{"num_hidden_layers": 16, "hidden_size": 256, "num_attention_heads": 4, "num_key_value_heads": 4, "head_dim": 64, "intermediate_size": 1024, "vocab_size": 2048, "hidden_act": "tanh_gelu", "norm": "layernorm", "norm_place": "pre", "norm_eps": 1e-05, "positions": "rope", "rope_theta": 10000.0, "rope_fraction": 1.0, "qk_norm": false, "attn_scale": 0.125, "bias": "all", "tie_word_embeddings": false, "parallel_block": false, "init": "trunc", "init_std_qkv": 0.0312, "init_std_o": 0.00554, "init_std_up": 0.0312, "init_std_down": 0.00554, "init_out_by_depth": true, "optimizer": "muon_variant", "learning_rate": 0.0115, "lr_mult_down": 2.0, "lr_head": 0.00836, "max_grad_norm": 1.0, "warmup_steps": 200, "schedule": "cos", "final_lr_fraction": 0.0, "batch_tokens": 65536, "max_seq_len": 512, "doc_mask": true, "train_tokens": 572200000, "max_steps": 8732, "dataset": "wikipedia_en"}
Each number is 200 + 20 x the weight over its row's rms, rounded and kept within 0 to 999. Layers, rows and columns count from 0. The size before them is the row's rms in percent of the matrix's.

# k: layer 4 attention key, 256x256, rms 0.113, rows 254-255, columns 0-255
# q: layer 4 attention query, 256x256, rms 0.113, rows 255, columns 0-255
# v: layer 4 attention value, 256x256, rms 0.125, rows 192-203, columns 0-255
# o: layer 4 attention output (transposed), 256x256, rms 0.0984, rows 192-203, columns 0-255
k254,095,193,207,200,212,180,156,174,217,167,174,191,219,206,206,214,175,180,173,168,195,231,185,211,202,198,191,244,189,206,202,178,170,212,196,226,168,203,220,228,202,198,201,220,191,217,155,173,177,242,199,202,212,183,198,216,200,226,192,188,196,197,199,212,188,214,204,199,187,207,173,203,164,177,246,200,186,224,188,215,196,140,228,205,214,201,212,212,214,181,157,179,168,220,242,227,211,215,219,211,195,212,224,186,208,203,232,202,248,171,202,172,203,221,233,219,219,199,191,173,215,196,199,214,156,192,166,203,180,190,183,190,220,195,166,210,189,211,225,207,196,207,199,174,200,195,213,195,186,169,236,199,212,225,218,200,222,189,196,187,226,238,223,193,210,218,202,206,212,197,222,184,212,210,205,211,240,199,170,230,193,162,214,202,200,144,207,228,208,234,200,226,201,175,178,198,239,203,179,185,211,175,228,167,184,190,187,199,204,199,187,209,178,181,216,167,198,208,196,209,212,192,190,201,206,214,204,195,172,198,203,236,193,192,239,182,228,219,208,178,175,236,185,172,223,209,216,170,185,231,196,182,208,194,179,213,217
q255,101,209,197,175,194,223,213,188,204,227,228,206,182,221,206,212,191,163,186,218,236,156,187,205,199,147,212,198,190,222,262,184,168,186,186,217,178,210,183,186,198,215,185,212,193,209,220,213,175,198,220,202,158,193,182,219,176,194,186,206,214,206,210,225,232,181,226,199,175,209,220,206,198,195,223,199,201,141,207,193,210,204,208,214,185,217,207,194,216,204,194,186,210,165,172,170,192,192,186,163,243,185,217,225,210,281,213,180,193,194,228,190,191,181,199,222,201,182,211,213,200,197,221,222,167,220,192,197,223,205,169,189,231,170,227,167,196,180,218,219,247,195,207,197,214,179,197,231,200,190,197,191,194,202,209,179,174,208,168,199,209,208,202,211,228,222,191,209,201,218,216,225,193,248,195,175,193,203,201,177,212,200,177,194,230,150,196,225,175,181,197,193,205,190,199,201,184,228,194,190,208,202,163,207,189,229,179,200,213,206,176,215,208,186,180,178,192,223,200,198,216,217,203,185,193,194,210,237,200,194,192,182,200,201,235,193,206,171,215,193,170,222,196,222,183,182,200,193,216,207,212,238,174,198,138,188,228
k255,100,198,191,172,184,189,201,184,215,191,197,201,196,188,185,176,216,227,235,202,180,198,203,249,240,231,188,186,220,212,227,206,219,217,228,220,192,173,204,175,185,207,211,194,231,201,218,164,173,204,178,254,212,236,193,197,200,198,193,179,176,165,234,177,208,221,210,193,183,210,183,232,150,190,240,207,173,181,213,159,228,208,193,235,224,197,179,200,199,193,200,223,195,168,213,205,217,219,224,178,152,226,182,168,219,185,195,177,229,189,195,180,201,199,185,219,238,174,230,206,205,201,208,213,228,208,200,218,202,230,192,223,213,215,203,209,173,200,212,184,203,202,220,207,218,221,180,196,193,187,200,182,172,165,171,193,239,192,225,205,213,200,202,176,163,187,183,207,204,183,184,207,214,171,182,187,225,195,212,201,207,205,198,175,200,184,216,171,221,197,205,237,189,171,229,225,202,170,217,190,175,210,207,189,182,205,176,192,237,187,211,213,191,186,176,258,212,149,189,188,192,194,159,210,211,200,209,204,215,217,231,185,205,201,210,207,205,204,154,173,190,184,203,229,206,182,188,206,168,202,184,204,190,217,242,200,212
v192,093,177,181,203,205,191,169,181,201,248,179,204,165,186,201,216,197,165,205,179,186,205,224,202,200,158,208,188,199,216,195,253,217,213,207,212,181,207,226,200,233,193,209,196,226,233,174,174,210,209,195,208,216,174,190,210,219,213,206,201,249,203,195,184,183,212,238,215,174,189,212,190,194,206,212,214,176,209,206,235,200,206,184,219,190,183,203,190,196,194,180,247,162,198,165,225,242,191,209,202,174,211,170,217,190,188,224,218,226,178,198,193,192,195,235,199,238,190,226,233,212,168,219,216,185,203,197,202,186,199,193,159,204,199,166,162,180,176,192,224,218,179,189,188,209,195,195,158,227,193,199,218,215,234,197,210,185,247,203,213,214,220,206,212,201,189,195,177,200,227,175,186,209,210,196,172,192,200,194,153,222,201,204,217,221,202,200,210,234,182,191,193,175,239,188,183,203,183,196,186,180,185,176,213,151,202,200,213,221,199,165,197,215,213,145,165,240,188,186,203,211,193,183,224,210,176,220,225,207,188,218,202,187,190,194,227,187,151,218,217,209,198,179,190,210,167,208,202,185,215,234,215,165,183,213,205,203
o192,099,200,227,190,170,210,199,171,217,231,183,201,175,202,210,237,186,195,201,202,212,204,161,194,194,195,198,224,186,196,225,209,216,216,184,213,213,209,229,193,225,210,187,172,193,235,226,198,172,208,176,174,204,214,187,205,210,193,194,212,186,185,182,165,184,221,212,150,163,217,205,227,205,183,225,181,180,203,198,199,198,197,212,214,179,179,190,208,176,189,200,220,189,169,193,232,186,198,200,224,194,197,211,173,208,186,162,169,183,180,230,193,214,196,204,221,219,197,141,210,230,195,196,190,170,220,201,201,240,221,174,159,239,216,222,206,197,205,192,219,186,205,184,220,207,225,195,205,165,162,220,217,209,192,205,223,178,207,212,223,195,206,199,208,195,204,200,215,170,208,193,175,199,221,244,195,183,192,230,234,206,175,243,220,189,192,232,224,168,172,185,140,175,241,213,206,202,160,209,223,198,204,182,226,197,214,180,209,183,217,193,175,197,239,196,182,179,208,201,236,230,211,221,177,159,206,198,173,222,238,179,182,247,181,214,167,191,202,207,185,224,202,168,216,203,204,193,193,195,214,195,220,202,195,220,190,191
v193,090,173,207,241,207,201,221,210,220,183,233,236,191,211,199,173,207,203,137,219,202,224,208,179,223,233,230,205,182,205,147,176,212,190,224,233,197,196,203,190,207,217,206,208,213,223,203,231,179,193,179,202,215,167,204,199,185,169,180,197,206,197,207,171,188,205,207,196,234,218,213,188,203,201,190,209,224,190,208,209,207,186,192,172,182,234,220,208,181,203,212,215,212,214,179,186,230,206,192,193,201,202,193,195,189,193,231,204,165,195,208,223,179,269,214,212,208,190,200,179,245,198,195,206,185,227,193,204,222,188,197,190,197,174,265,189,188,203,209,202,198,196,184,204,201,207,206,195,199,205,183,189,172,200,233,178,197,170,251,202,195,198,232,218,234,194,167,183,197,200,187,160,204,220,227,167,203,168,239,178,169,227,196,199,174,228,230,209,204,189,203,176,189,200,169,202,220,203,187,202,148,187,185,212,211,190,194,202,193,234,220,177,198,184,184,220,198,212,157,187,212,182,205,185,219,188,195,192,242,201,183,200,219,204,181,193,181,169,189,230,200,190,203,193,187,181,174,230,165,183,203,240,198,177,169,235,202
o193,096,212,179,171,197,209,242,185,193,211,209,200,206,204,221,152,190,220,175,212,221,255,201,200,202,234,170,186,177,214,165,172,190,239,211,209,156,256,191,179,220,225,192,199,186,200,214,213,155,166,210,224,209,192,239,213,174,218,184,169,186,189,191,170,227,184,219,214,199,189,189,195,206,204,185,211,186,255,210,191,180,203,178,195,195,229,221,223,176,193,234,161,200,233,160,188,216,226,179,211,219,194,185,214,185,200,166,214,182,197,202,226,223,210,192,228,218,192,198,208,217,205,218,180,199,179,185,192,212,201,190,192,220,216,205,227,174,228,199,216,230,205,214,167,202,174,199,230,196,197,196,210,203,178,185,213,187,189,194,190,219,178,188,216,206,170,188,199,216,207,229,179,167,181,184,187,182,197,228,200,180,230,190,207,185,219,194,201,195,209,185,217,172,217,174,223,234,215,213,238,194,191,228,219,216,211,176,203,190,203,204,191,186,219,209,207,153,199,157,181,183,182,206,181,218,219,160,202,202,199,209,213,200,203,169,217,193,202,153,202,200,173,188,200,227,189,212,194,162,220,235,231,190,180,204,217,192
v194,093,223,235,229,199,183,209,232,206,192,207,222,147,169,136,204,197,222,190,227,168,196,196,217,166,237,198,194,229,200,194,216,188,203,195,190,212,198,175,222,196,206,168,208,227,176,218,210,244,215,150,214,198,197,194,224,157,203,228,204,183,182,185,238,191,184,251,194,220,236,211,209,212,202,222,193,223,187,214,206,201,180,189,232,219,204,193,186,213,210,225,158,217,184,164,180,195,210,196,191,202,192,182,191,191,182,188,165,196,183,230,195,219,201,203,213,197,212,198,206,175,184,191,198,188,207,219,241,221,217,172,231,223,186,204,215,207,212,181,177,196,196,187,193,193,222,158,220,200,228,188,199,213,218,193,196,232,175,231,198,212,200,192,227,208,189,186,224,185,182,198,197,219,203,182,208,217,219,207,177,175,196,218,207,191,194,189,178,197,175,203,206,188,213,210,224,195,232,249,205,213,197,205,207,182,191,211,215,202,170,238,219,160,215,200,183,194,188,202,187,208,187,208,192,204,217,194,153,130,204,212,170,204,192,200,185,221,184,216,238,192,192,244,217,193,217,183,192,211,168,214,166,216,182,198,197,171
o194,098,199,209,209,184,195,200,189,211,218,217,194,227,186,144,199,234,213,182,220,205,194,216,188,173,208,199,160,178,155,197,220,200,233,190,213,193,186,154,232,175,223,221,187,192,215,192,195,223,215,172,186,176,195,201,218,221,201,220,210,242,174,195,227,232,167,186,213,194,189,205,191,227,247,213,212,214,214,172,206,206,177,158,196,189,197,210,192,213,213,233,199,227,181,198,201,208,215,187,228,221,186,197,227,205,187,225,215,179,206,211,165,172,222,200,228,201,202,183,222,175,208,220,174,204,229,204,212,205,199,213,182,246,175,172,222,195,209,213,144,213,196,197,234,181,221,157,198,198,181,238,206,209,203,177,191,185,222,181,187,222,193,192,200,231,189,198,174,200,216,150,181,184,177,185,211,199,205,188,170,191,198,193,219,226,162,211,195,213,218,182,195,178,226,165,180,194,247,193,186,186,206,185,198,189,194,234,172,209,198,195,213,193,190,185,198,188,183,173,224,188,181,189,192,222,180,179,204,179,179,246,234,210,223,211,171,228,206,197,230,201,221,185,197,192,201,234,226,181,222,188,193,235,194,192,193,215
v195,086,202,214,165,235,194,199,204,208,254,192,174,177,214,224,141,214,208,205,167,205,205,180,241,220,208,190,193,198,194,214,178,206,185,191,199,207,218,199,221,207,211,170,180,227,212,158,187,215,199,206,185,251,200,249,236,218,208,173,236,229,213,226,198,222,210,206,195,198,233,201,194,154,185,189,208,216,192,200,175,188,224,191,195,182,198,163,207,229,208,190,219,223,171,239,217,202,190,204,189,159,198,217,191,185,176,197,199,223,205,201,191,204,227,186,176,196,192,195,205,234,216,201,225,194,201,232,212,184,218,156,199,180,206,220,227,211,221,220,207,198,217,251,213,192,171,198,211,198,216,203,174,174,203,205,227,198,211,159,203,203,195,193,170,168,190,244,221,171,174,235,179,212,198,207,196,213,204,212,195,199,202,233,164,182,210,187,188,199,161,204,170,180,237,184,191,169,190,208,199,184,240,206,209,194,206,203,199,211,221,217,195,200,188,180,188,187,198,193,189,199,162,211,176,212,191,200,182,189,194,198,202,198,186,235,222,221,194,190,198,211,194,218,193,171,176,199,167,167,144,212,214,184,186,233,186,203
o195,097,219,212,180,209,190,171,185,230,207,213,190,204,195,149,252,196,165,201,209,180,196,222,209,198,196,195,195,193,173,233,206,160,198,230,229,211,263,166,196,215,194,201,232,202,240,222,204,190,199,219,250,197,215,197,220,189,169,180,171,151,230,192,210,233,185,197,208,210,200,210,209,173,174,220,207,207,158,202,212,177,218,217,194,185,201,203,189,172,194,185,195,229,192,213,237,197,224,194,211,187,199,194,167,189,201,194,204,220,225,180,172,221,201,233,201,207,184,142,225,205,197,198,168,205,168,224,233,184,204,205,181,226,232,221,210,209,186,183,200,204,178,192,194,240,163,199,210,228,178,214,200,208,176,198,193,206,214,171,225,208,193,214,174,180,188,203,189,177,207,201,191,196,207,222,192,226,213,174,196,197,195,198,188,228,183,211,197,188,195,189,180,216,221,178,198,202,206,190,196,199,234,199,210,177,194,203,269,240,227,197,206,208,179,200,205,221,198,178,199,162,205,237,190,199,194,196,147,209,219,208,194,218,167,176,192,235,191,187,197,179,190,212,219,175,182,182,212,197,203,186,181,183,210,175,182,201
v196,091,172,233,207,193,202,212,192,218,178,223,181,238,222,182,201,221,202,208,185,207,206,168,199,203,200,204,211,210,165,175,175,203,173,197,172,217,203,197,199,168,181,196,188,195,223,221,225,186,211,193,193,172,174,175,213,190,168,202,201,186,210,159,208,186,221,185,219,190,190,186,169,233,236,236,177,185,198,223,200,202,207,190,216,220,233,223,205,195,211,219,227,198,184,202,174,205,208,235,251,208,256,218,217,194,170,201,191,189,225,229,181,179,210,223,213,150,230,184,207,146,200,190,207,201,192,227,184,194,174,240,207,230,181,210,211,204,222,222,175,185,211,212,207,178,224,222,183,186,192,194,218,199,192,210,178,182,232,216,252,207,211,185,228,187,178,207,186,219,186,187,181,220,213,180,208,220,199,177,219,178,193,204,184,204,219,230,249,202,177,236,209,200,207,192,160,212,190,198,195,193,233,171,179,222,171,171,178,184,172,191,221,177,192,185,219,193,220,217,176,180,177,181,198,201,188,211,193,233,165,170,190,201,229,199,183,230,174,172,223,208,208,203,204,203,163,192,212,211,218,214,190,203,195,186,198,225
o196,100,164,195,167,169,226,206,177,188,174,243,220,174,193,218,204,204,205,207,216,204,209,186,203,223,195,194,202,196,177,192,214,182,194,206,174,245,237,229,194,198,208,258,212,192,184,232,204,214,203,188,201,208,202,204,211,227,178,208,199,208,189,206,178,205,215,210,179,191,195,166,186,200,201,197,202,170,188,210,209,227,182,205,219,215,196,206,208,148,194,214,206,193,219,223,170,204,176,207,194,194,217,200,201,197,201,200,209,214,189,200,200,207,200,217,162,218,185,212,233,205,194,205,233,191,204,194,219,184,177,197,209,232,234,196,219,237,175,233,186,204,214,174,237,213,229,220,179,184,218,223,175,194,205,184,155,162,210,208,203,210,231,217,155,216,242,202,200,207,177,193,195,176,182,191,214,183,220,214,186,198,239,174,207,187,231,181,193,203,226,202,223,178,178,206,187,216,184,205,236,211,211,188,188,217,216,187,165,168,179,181,194,181,240,245,207,202,206,191,193,146,202,209,174,206,182,214,220,191,215,204,178,188,213,187,165,179,165,179,194,176,171,196,223,162,180,220,199,211,133,224,178,193,219,186,209,235
v197,088,163,165,201,196,212,233,206,168,255,218,199,165,188,194,207,204,207,211,199,187,199,215,233,174,193,183,197,223,188,209,175,183,211,219,163,198,185,228,223,180,180,222,221,230,158,220,196,198,168,222,181,200,163,200,234,180,201,204,176,212,182,180,234,173,186,231,181,228,179,169,153,177,170,206,172,213,218,199,229,212,241,201,223,191,178,190,179,193,219,187,214,195,208,182,214,209,197,170,215,211,200,211,203,201,214,180,181,229,221,174,185,173,208,215,219,205,176,228,241,213,191,230,219,211,204,183,218,192,203,215,221,184,186,222,181,200,206,186,207,198,176,235,237,209,169,204,205,204,233,209,176,185,200,198,184,235,206,206,202,205,232,206,176,214,227,187,180,183,202,196,247,200,209,206,197,196,205,192,156,205,217,194,222,220,203,172,186,220,186,225,218,204,193,187,208,195,205,160,199,178,201,169,221,207,231,214,204,195,168,217,198,235,227,191,195,201,170,197,205,180,197,192,200,199,214,197,189,215,210,194,216,167,202,198,195,208,196,203,171,231,210,225,200,189,214,184,147,202,188,190,244,190,179,145,212,170
o197,094,203,178,235,180,161,211,231,207,193,184,203,194,218,195,216,223,236,193,181,216,230,188,199,209,145,184,168,208,208,205,180,204,191,186,219,226,202,201,195,171,183,217,184,225,198,205,220,243,204,168,176,190,224,180,206,187,239,213,194,245,217,195,190,202,222,200,190,185,223,207,179,215,198,208,216,206,194,244,205,226,186,191,192,201,170,177,202,213,234,203,177,160,208,198,189,193,193,172,210,204,222,208,182,215,183,176,185,218,218,212,192,204,185,218,223,172,174,174,220,228,220,216,174,193,180,192,202,207,166,233,217,234,176,175,203,187,204,184,199,206,200,208,182,189,209,163,191,203,167,234,209,215,201,187,186,183,208,193,212,226,188,174,172,175,190,234,194,158,221,169,186,201,212,218,175,220,189,237,213,210,201,205,191,192,172,179,185,164,208,232,213,192,230,230,198,191,176,184,191,190,229,212,205,188,209,216,201,205,190,225,201,233,204,201,176,187,209,186,192,175,204,206,182,196,216,234,140,208,208,236,210,219,210,204,210,163,196,198,184,219,218,194,225,241,205,143,206,164,203,200,213,222,180,190,182,245
v198,088,203,192,202,206,184,183,227,158,228,214,153,172,234,169,201,164,192,174,165,200,195,189,211,210,185,200,200,191,228,170,185,209,221,176,194,201,200,224,215,187,251,182,202,198,231,195,181,197,211,185,199,214,191,194,206,184,221,196,214,205,211,198,166,201,230,201,240,250,205,168,183,229,181,186,208,175,194,201,186,159,183,263,188,199,228,200,182,188,215,206,205,223,178,209,160,203,211,206,180,212,186,198,188,219,193,180,173,162,199,223,176,214,206,208,204,184,183,210,223,207,230,191,196,247,179,190,185,196,205,203,195,231,233,227,244,195,194,172,196,202,216,207,169,189,214,206,206,142,225,209,213,180,216,221,216,201,203,198,214,182,182,158,224,195,198,174,212,172,219,193,175,213,174,202,183,194,197,214,185,211,172,193,229,169,165,197,215,223,193,208,224,190,169,199,212,184,199,197,217,199,192,198,184,199,150,212,216,231,227,190,222,206,190,186,216,201,184,208,208,190,186,225,185,211,169,211,205,185,226,207,185,226,195,199,218,188,218,172,193,241,230,191,202,226,228,203,187,207,171,205,206,182,215,238,165,202
o198,095,215,188,211,204,203,215,185,204,200,168,192,226,180,200,181,210,148,241,173,213,179,201,191,190,223,245,166,188,206,221,205,251,151,212,222,184,226,190,212,204,227,195,231,187,207,213,211,226,217,213,198,200,196,238,187,219,202,201,183,191,196,225,195,220,224,170,195,177,191,167,136,201,200,204,239,167,210,201,210,159,190,173,189,197,216,181,172,193,161,173,210,186,209,204,211,238,208,222,221,185,206,214,177,200,201,224,193,167,183,204,207,173,210,207,198,196,179,237,212,219,222,208,185,205,205,203,208,212,206,175,202,210,200,170,187,207,166,182,183,201,191,191,175,185,181,207,228,187,203,205,209,240,191,201,194,203,237,202,230,200,246,206,179,223,226,182,225,226,201,220,210,215,209,172,180,195,228,166,171,196,209,180,185,183,181,223,225,200,184,217,193,181,167,200,196,198,222,169,234,194,235,194,224,211,200,161,185,180,215,183,211,195,186,199,210,203,211,218,198,209,186,201,220,255,193,203,179,193,158,207,194,222,208,191,201,232,225,184,236,210,226,195,211,191,199,183,183,190,210,195,193,167,183,182,162,186
v199,095,176,172,162,230,203,242,197,219,227,218,175,210,169,239,222,182,224,211,198,174,197,197,166,206,161,209,193,165,205,244,214,180,206,198,218,205,217,210,226,210,239,223,209,229,199,180,204,184,180,211,186,204,230,160,204,213,224,172,212,176,193,167,205,178,162,201,245,208,186,209,221,215,171,147,182,214,202,213,197,216,226,197,171,166,208,172,195,207,218,247,176,195,210,195,212,185,219,177,203,195,209,195,227,207,192,162,180,183,192,193,202,197,199,199,226,199,211,181,202,224,212,247,199,197,171,236,187,177,251,202,193,196,191,205,218,206,189,205,203,189,211,186,202,177,154,190,206,204,216,201,245,237,194,211,187,200,216,185,193,211,156,192,205,198,211,229,210,196,194,190,220,201,163,194,206,192,233,225,193,220,190,178,177,208,219,187,196,205,180,172,179,196,175,200,201,224,187,193,219,213,200,207,176,205,215,229,204,172,201,167,176,195,203,183,203,215,199,204,211,198,201,169,222,225,208,199,193,198,161,203,227,193,216,207,176,241,210,204,221,193,169,174,218,211,198,177,190,209,231,179,194,196,204,176,163,166
o199,107,174,219,212,171,217,176,153,193,195,209,202,203,164,209,181,196,197,155,210,200,190,196,207,191,172,222,223,237,197,223,231,221,180,197,189,191,182,162,222,202,209,202,215,209,190,189,209,241,176,210,181,198,214,227,197,194,196,147,208,185,215,202,198,192,205,187,187,178,208,213,196,206,187,194,194,202,233,212,208,187,210,193,175,201,164,173,187,188,190,201,160,203,210,183,209,210,219,198,200,183,215,220,216,211,203,229,195,181,212,202,227,172,206,197,200,202,208,156,175,200,202,197,192,198,210,217,221,255,199,204,183,182,244,190,223,208,208,205,213,184,228,224,203,221,207,207,193,212,214,184,209,203,248,179,155,236,217,233,215,199,212,174,212,151,216,221,190,177,182,216,209,209,228,198,198,210,212,196,230,227,210,209,217,230,247,183,200,197,224,200,179,241,194,199,198,209,235,175,165,182,200,177,178,218,192,213,203,189,156,196,201,234,210,190,180,227,192,159,188,179,194,194,233,194,173,192,174,186,184,183,156,189,183,180,230,194,213,203,187,196,184,194,223,235,228,173,183,178,216,180,174,206,245,240,193,212
v200,095,213,232,198,194,182,208,209,202,191,171,216,215,173,225,197,178,211,205,187,179,182,212,256,201,193,190,190,223,162,253,211,149,164,188,203,216,211,186,204,204,215,216,212,226,218,179,199,198,229,198,195,174,185,216,217,204,176,206,204,216,178,200,217,198,181,222,194,151,185,193,190,191,193,235,183,201,201,225,194,222,226,173,157,206,183,189,214,211,191,161,203,233,203,214,193,210,192,187,171,244,198,217,216,193,228,193,207,199,172,191,212,224,197,159,195,208,201,231,203,189,186,216,171,217,231,226,173,198,153,205,206,181,207,224,189,159,207,211,212,199,214,187,236,226,179,187,181,189,216,185,173,189,201,194,209,200,200,173,184,197,174,238,198,217,196,190,234,184,209,217,181,190,225,215,173,222,236,206,190,225,216,179,205,195,205,224,207,210,215,194,227,202,266,191,197,206,211,220,219,223,192,210,208,200,204,206,203,206,211,242,226,198,188,175,213,218,212,169,209,181,202,205,184,194,149,201,209,169,194,205,204,196,217,209,192,206,161,190,184,197,176,193,215,174,184,175,223,192,188,145,219,222,192,151,204,172
o200,101,198,190,178,172,186,179,218,205,219,175,138,188,187,198,239,182,247,216,235,159,195,203,209,182,198,200,185,190,193,202,180,212,208,164,194,210,194,204,160,212,190,202,195,223,195,189,203,206,211,216,213,192,207,170,220,191,195,163,205,218,184,189,211,185,216,233,204,218,171,197,214,213,198,195,189,211,208,209,212,208,210,210,183,183,187,157,230,214,181,186,194,194,191,208,196,217,189,185,180,209,194,167,220,197,201,157,201,209,196,202,198,223,236,196,135,225,242,206,228,187,204,217,194,197,215,194,203,208,184,184,223,200,192,176,209,202,187,220,191,191,182,234,187,233,161,237,243,206,182,217,148,170,179,218,174,246,196,196,198,217,189,230,239,203,184,181,204,227,228,200,165,176,220,150,183,169,201,161,210,196,199,222,217,203,181,224,202,205,233,188,210,198,226,205,204,201,201,221,211,210,214,192,197,224,199,213,231,216,197,211,190,187,194,185,176,231,206,202,203,219,211,205,193,212,170,221,190,219,203,182,224,221,214,218,211,190,181,191,250,191,175,159,184,211,205,169,206,183,227,173,226,231,198,184,177,201
v201,096,200,193,234,212,190,220,195,151,189,173,207,227,195,192,215,223,213,205,186,156,217,136,239,202,201,201,187,224,209,212,180,207,217,180,215,162,213,177,197,187,225,247,198,170,193,200,195,208,191,220,182,213,214,200,203,180,220,188,189,198,203,192,201,237,199,180,214,212,178,215,172,189,168,236,203,197,204,207,210,207,181,189,193,193,188,194,223,177,198,190,204,192,224,185,196,194,204,158,201,209,198,223,210,191,205,199,208,215,198,196,182,175,230,218,193,159,220,200,220,195,217,187,208,173,225,164,194,204,179,182,217,204,202,207,206,206,168,238,200,158,225,182,216,195,188,169,194,196,246,221,207,183,195,170,129,199,198,188,196,214,207,191,173,199,189,203,250,216,195,220,224,180,220,197,203,197,166,211,203,212,203,202,203,207,158,212,198,198,180,200,199,189,204,187,171,226,201,220,195,252,208,221,203,192,202,186,215,176,211,234,234,210,193,168,211,200,163,205,205,213,215,230,171,216,207,199,175,183,194,195,179,193,200,167,210,174,178,215,186,232,214,180,250,156,226,196,183,197,216,248,195,207,219,187,235,219
o201,104,169,227,168,227,192,180,197,203,246,209,213,208,200,213,199,200,199,198,210,199,186,206,222,185,201,226,184,212,207,215,165,175,232,204,199,216,190,178,236,182,210,238,197,167,174,163,178,180,198,195,200,224,160,195,198,204,217,174,192,207,195,207,234,181,174,185,186,218,156,202,178,180,175,218,198,203,201,237,225,215,183,190,195,239,210,197,218,172,244,164,208,193,165,186,188,220,236,229,228,184,169,214,223,225,224,204,194,198,204,214,208,170,222,246,176,208,191,193,203,199,191,211,199,189,205,198,223,229,163,260,201,176,207,215,170,186,175,181,190,229,214,194,198,210,178,182,203,233,173,188,175,207,197,200,176,227,199,192,209,238,220,187,193,223,190,219,218,200,225,210,231,195,229,219,193,171,172,213,200,176,195,201,176,177,197,196,208,219,200,198,169,200,244,209,190,202,198,184,189,198,186,230,204,213,214,160,193,189,201,224,217,213,238,164,224,184,198,187,190,204,207,179,188,198,214,203,175,209,198,230,232,198,205,212,206,185,186,165,223,207,204,202,189,180,198,173,195,235,164,207,238,183,194,167,218,183
v202,085,238,215,216,210,200,227,196,192,209,191,212,235,170,200,197,208,223,193,182,236,210,206,157,196,178,183,206,208,202,193,201,188,239,219,193,195,191,205,219,200,226,226,220,194,233,189,203,198,209,210,195,192,191,206,202,177,227,196,192,211,169,223,228,203,182,173,218,235,186,201,224,176,191,173,179,193,223,179,158,175,186,195,199,190,247,185,172,184,227,209,171,182,231,207,193,211,217,231,216,202,164,213,225,213,192,210,196,192,203,235,182,195,181,183,184,180,194,214,199,204,184,212,215,206,160,170,213,198,191,175,166,215,232,209,178,193,191,216,184,181,192,181,189,189,204,234,218,204,193,212,213,236,178,192,183,190,213,183,240,191,182,181,181,209,163,219,148,226,198,216,186,216,204,245,201,219,214,184,165,172,204,198,205,205,241,197,250,185,207,176,193,173,184,192,196,223,171,180,201,172,184,187,172,240,180,201,154,221,226,228,221,181,191,214,209,244,152,180,213,195,204,228,196,200,202,190,202,204,189,201,169,208,180,169,200,202,230,207,224,222,218,194,214,183,215,168,201,233,190,191,182,170,199,217,186,210
o202,092,201,163,196,200,197,207,187,184,234,219,180,238,227,209,205,215,160,235,221,234,206,178,208,194,221,219,211,219,234,189,214,226,166,209,217,178,202,204,181,178,185,193,194,205,182,203,196,228,199,185,220,198,219,217,205,210,181,185,138,232,190,205,194,194,189,211,190,198,192,160,216,242,223,190,194,200,187,226,189,195,183,197,170,216,157,202,192,165,199,173,212,173,223,191,184,236,224,207,208,217,208,199,220,197,195,250,221,198,224,207,211,221,199,199,181,205,190,212,224,180,209,179,222,217,195,166,193,218,185,206,191,198,192,198,170,179,201,235,195,209,219,227,198,197,179,231,227,178,199,188,204,215,225,172,209,194,196,241,192,207,216,230,193,210,216,184,154,209,211,219,196,152,203,170,231,178,209,216,212,200,204,218,197,219,204,161,212,185,181,190,191,203,199,193,211,160,222,216,175,217,193,228,124,217,218,189,219,174,181,210,191,231,199,197,185,199,217,199,185,166,208,189,173,198,186,193,193,204,218,204,176,217,153,222,216,201,171,176,164,230,198,181,215,190,219,210,208,205,215,188,165,190,188,219,192,170
v203,085,235,210,209,210,213,203,163,201,194,225,169,204,207,212,198,188,217,253,210,186,158,201,206,221,172,241,157,183,217,239,188,186,157,215,206,211,227,219,214,170,210,213,176,179,198,137,238,221,226,216,180,241,220,207,186,162,219,210,201,196,197,193,198,180,191,226,215,205,218,160,192,176,226,205,181,200,196,209,209,209,227,225,236,197,189,194,207,237,222,190,211,187,193,189,209,198,211,187,196,193,171,201,188,170,177,180,184,180,134,189,177,231,201,190,217,229,222,220,208,183,211,206,190,176,205,183,210,175,237,183,200,211,224,195,230,206,188,163,205,174,202,184,205,218,202,188,191,200,184,207,197,193,198,185,191,205,195,194,186,194,180,167,195,203,232,202,206,212,225,191,221,217,209,186,177,163,224,212,232,224,199,179,203,182,205,173,210,196,170,189,212,206,185,178,239,161,194,201,183,222,208,225,220,214,179,191,208,200,205,190,206,194,202,154,209,234,212,182,182,244,196,205,214,205,198,220,201,164,213,204,199,214,194,223,205,228,201,211,190,191,226,201,186,205,198,201,226,247,220,177,198,195,229,181,202,163
o203,091,181,263,204,211,215,196,232,190,188,202,153,209,225,178,214,227,198,233,219,139,194,195,224,201,212,214,174,192,160,216,183,222,207,235,217,179,174,214,176,201,231,202,216,163,181,160,189,195,207,183,155,201,177,225,218,185,203,194,196,205,222,204,198,189,222,189,202,185,212,181,206,193,165,207,216,202,256,203,167,218,238,195,193,194,200,208,172,189,200,191,233,218,196,212,227,185,184,170,217,169,202,179,210,231,172,169,208,197,180,197,195,195,215,194,173,215,165,197,199,195,213,217,204,187,207,196,172,206,188,211,176,203,208,199,240,221,147,195,190,198,211,210,244,240,152,179,208,215,203,214,217,189,200,190,194,192,182,199,190,198,201,205,211,179,236,158,184,189,205,210,226,224,223,236,218,207,179,196,197,187,230,171,187,207,220,213,203,181,201,209,158,217,188,192,200,212,229,162,159,213,228,199,202,194,183,203,211,197,237,207,199,214,195,193,201,227,230,191,192,205,209,207,214,214,192,176,177,189,219,184,189,192,183,193,191,207,191,217,216,219,181,221,169,207,195,209,221,188,228,177,190,215,205,242,187,208